Part of a small language model's weights: untied embeddings.
Each number is 128 + 24 x the weight over its row's rms, rounded and kept within 0 to 255. Layers, rows and columns count from 0. The size above them is the row's rms in percent of the matrix's.

# layer 9 MLP down, 64x256, rms 0.586, rows 0-10, columns 0-127
size [ 86 110 106  98 101 104 101 115  95  94 101]
[[ 95  91 133 147 125 155 116 137 154 123  99 122 111 101 156 116 134 151 102 146 112  70  99 140 148 158 137 134 131 122 148 129 131 136 147 122  99 102 145 137 121 147 123 125 192 110 134  86 162 109 130  99 115 149 124 137 104 159 126  89 144 132 136 120 139 170 172 123  77 103 115 143  96 108  78  90 158 129 141 149 129 130 136 116  70 164 105 110 138  39 102 115  96 125 107 144 149 188 150 121 142  91 118 111 111 152 150 147 142 128 142 137 146  77 154 136 139 127 142  95 125 115 145 133 108  98 105 125]
 [120 164 160 135 127 127 124 106 114 181 144 104  90 121 156 160 107  79 150 130 130 125 113 125 130 113 126 175 157 111 151 148 135  96 109 117 129 100 127 129 152 126 151 116 102 131 116 150 167 146 179 160 116 129 148  45 151 139 112 115 142 150 135 145 114 102 119 141 129 124 154 141  78 147 132 166 158 102 106 115 171 145 149 101 136 137 124 141 143  89 160  82 179 118 157 110 133 103  97 147 109 125 142 193 139 102 143 128 188 158 134 181 109 112 161 159 115  91 150 135 143 127 108 185 142 127  95  92]
 [149 125 157 122 153  78 131  86 136 131 133 123 149 126  78 106  95 151 140 143 174 127 139  86 127 121 106 155 152 139 110 138 140  88 166 132 133  78 117 113 126 118 146 115 134 129  97 181 143 102 164 149 112 115 143 147 146 136 116  94 129 124 150 155 207 122 177 110 157 143 113 117  74 159 128 178 120 140 150 127 110 121 165 118 118 107 135 123 119  93 146  76 123 136  96 134 163 172 130 121 150  96 122 139 118 153 105 126 123 104 107 144 128 153 160 161 105 119 137 162 134 159 114  97  95 134 146  90]
 [135 121 111 160 107 132  73 123 155 114 125 162 128 149  95 119  91 121  70 105  89 142 132 127 187 135 107 140 146 107 172 140  99  90 145 102 156 118  97 163 143 166 134 132 101 122 109 186 139  97 104 129 156 128 145 102  90 134 128 147 110 144 122 167 106 134 112 133 139 153 164 118 130  96 114 101 117 109 125 119  61 119 134 145 158 123 122 146 116 112 124 166 108 120 138 129 143 125 151  88 139 123 128 118 140 102 126 115 149 154 125 144 141 128  98 110 118 142 120 160 151 144 131 100 165  90 144 117]
 [159 108 120 146  86 101 115 105 126 112 130 189 160 142 153  84 142 152 170 159 151 124 149 138  83 122 128 152 147 146  90 101 125  93 123 138 106 149 127  93 116 104 109 144 118 148 141 155 129 138 120 116 114  93  91 121 150 133 155 112 151 111 120 119 106 171 106 162  93 142  76 102 155  97 139 130 153 119 111  81 142 104 135  96 103 131 130  98 126  94 117 109 165 163 136 124 128 139 125 121 149 157  94 113 103 132 113 155 105 196 119 138 139 136 104 131 122 126 133  76 148 131 135  65  70 113 142 190]
 [144 108 134 152  98  74 126 123 125 132 140  91  85  80  93 109 167  92 132 108 130 160 123 119 121 151 152 130 140 129 137  95 113  73  74 110 160 166  80 175 119 135 169 109 134 148  96 113  80 118 104 105 113 152 127 110 145 133 160  97 123 130 114 102 128 114 121 111 118 160 123 121 125 114 130 167 117  97 105 109 127 110 105 111 163 120 134 152 147 112 126 134  84 170 134 133 104 114 158 155 120 123 110 136 159 165 143 136 147 123 119 156 123  80 131 136 117 113  82 129 159 124 128 173  98 119 107  84]
 [191 123 110 112 110 122 137 101 145 106 120 160 134 137 147 153 181 133 105 151 106 141 102 133 116 152 128 134 155  88  99  88 117 106 128 145 137 194  93 142 147 140 141 106  89 133 170 126 144 111 114 115 136 126 131 141 142 167 208 112 139 143 160 147 172 105 120 112 149 134 133 143 100 118 136 153 171 140 107 134  84 108  98 120 135 133 175  68 106 135 133 127 115 120 135 152 123 115 122 115 130 125 139 116 184 122 142 147 117 164 124 124 151 119  91 143  67 132  97 164 156 130 123 165 134 105 121 170]
 [157 171 109 130 132 122 162 146 143 119 147 164 116 152 151 137 132  99  95 138 115 146 148 170 117 170 181 184 154 154 127  96 128 122 114 113 133  85 141 138  89 166 142 114 189 122 154 156 121 143 148 153 124 132 120  88 154 114 132 146 130 136 109 144  93 128 120 168  86 135 130 128 102 173 180 145 153 124 154 129 162 156 169 148 126  84 124 122 136 103  95 123 153 147 152 152 108  94 101 126 117 156 120 121 138 158 158 136 135 119 140 119 116 122  63 164 111 141 137 139 130 150 145 144 118 140 130 149]
 [142  87 150 103 150 140 145  82 156 155 150 138 134  91 124 106 126 108 148 131 140 170 143 133 147 127 137 101 141 124 111 125  95 155 116 162 157 106 165 156 165 145 109 143 120 127 128 168 169 153 137 125 116 127 131 161 139 148 133 125 133 119 122 117 179 110 119 147 146 122 156 130  92 139 140 130 121 119 116 125  94 169 171 136 143 113 159 132 120 125 112 103 107 114 150 167 147 189 150 142 129 106 132 135 145  98 127 109  98 137 177 133 124 152 186 126  71 125 154 161 146 167 132 157 162  34 156  91]
 [141 106  75 108 133  91 146 166 142 138 135 107 147 126 122 150 118 119 139 130  82 113 142 103 112 128 131 116 132 105 113  89 125 133  89 116 155 133 152 149 118 103 102 131 173 107 119 110 131 101 119 112 115 104 158  59 174 149 114 147 138  87 126 138 103  75 124 146 168 160 165 117 160  91 172  99 148 119 113 144 109 104  77 120 123 141 150 141 163 140 132 101 143 136 145 118 121 132 160 111 136 128 130 148 126 124 111 115 113 182 141 153 138 106 141 146 149  89 115 101 143  97 132 115 115 109 124 123]
 [172 101 159 180 112 105 108 121 144 137  78 144 137 137 128 129 100  88 131 167 137  92 111 127 118 151  83 169 129 132 128 150 133 124 137 155 127 135 138 150 122 139 133  92 123 154 182 176 195 150  97 127 133 118 117 138  48 112 145 133 168 125 148 110 133 100 133 125 143 129 117 152 116 163 148 148 122  88  92  88  81  94 163 156 134 147 169  95 131 148 101  81 116 165 147 133 111 120 108 152 133 157 101 103 145 146 138 156 107 147 117 128 105 167 147 143 117 115 132  75 116  52 119 111 145 148 152 106]]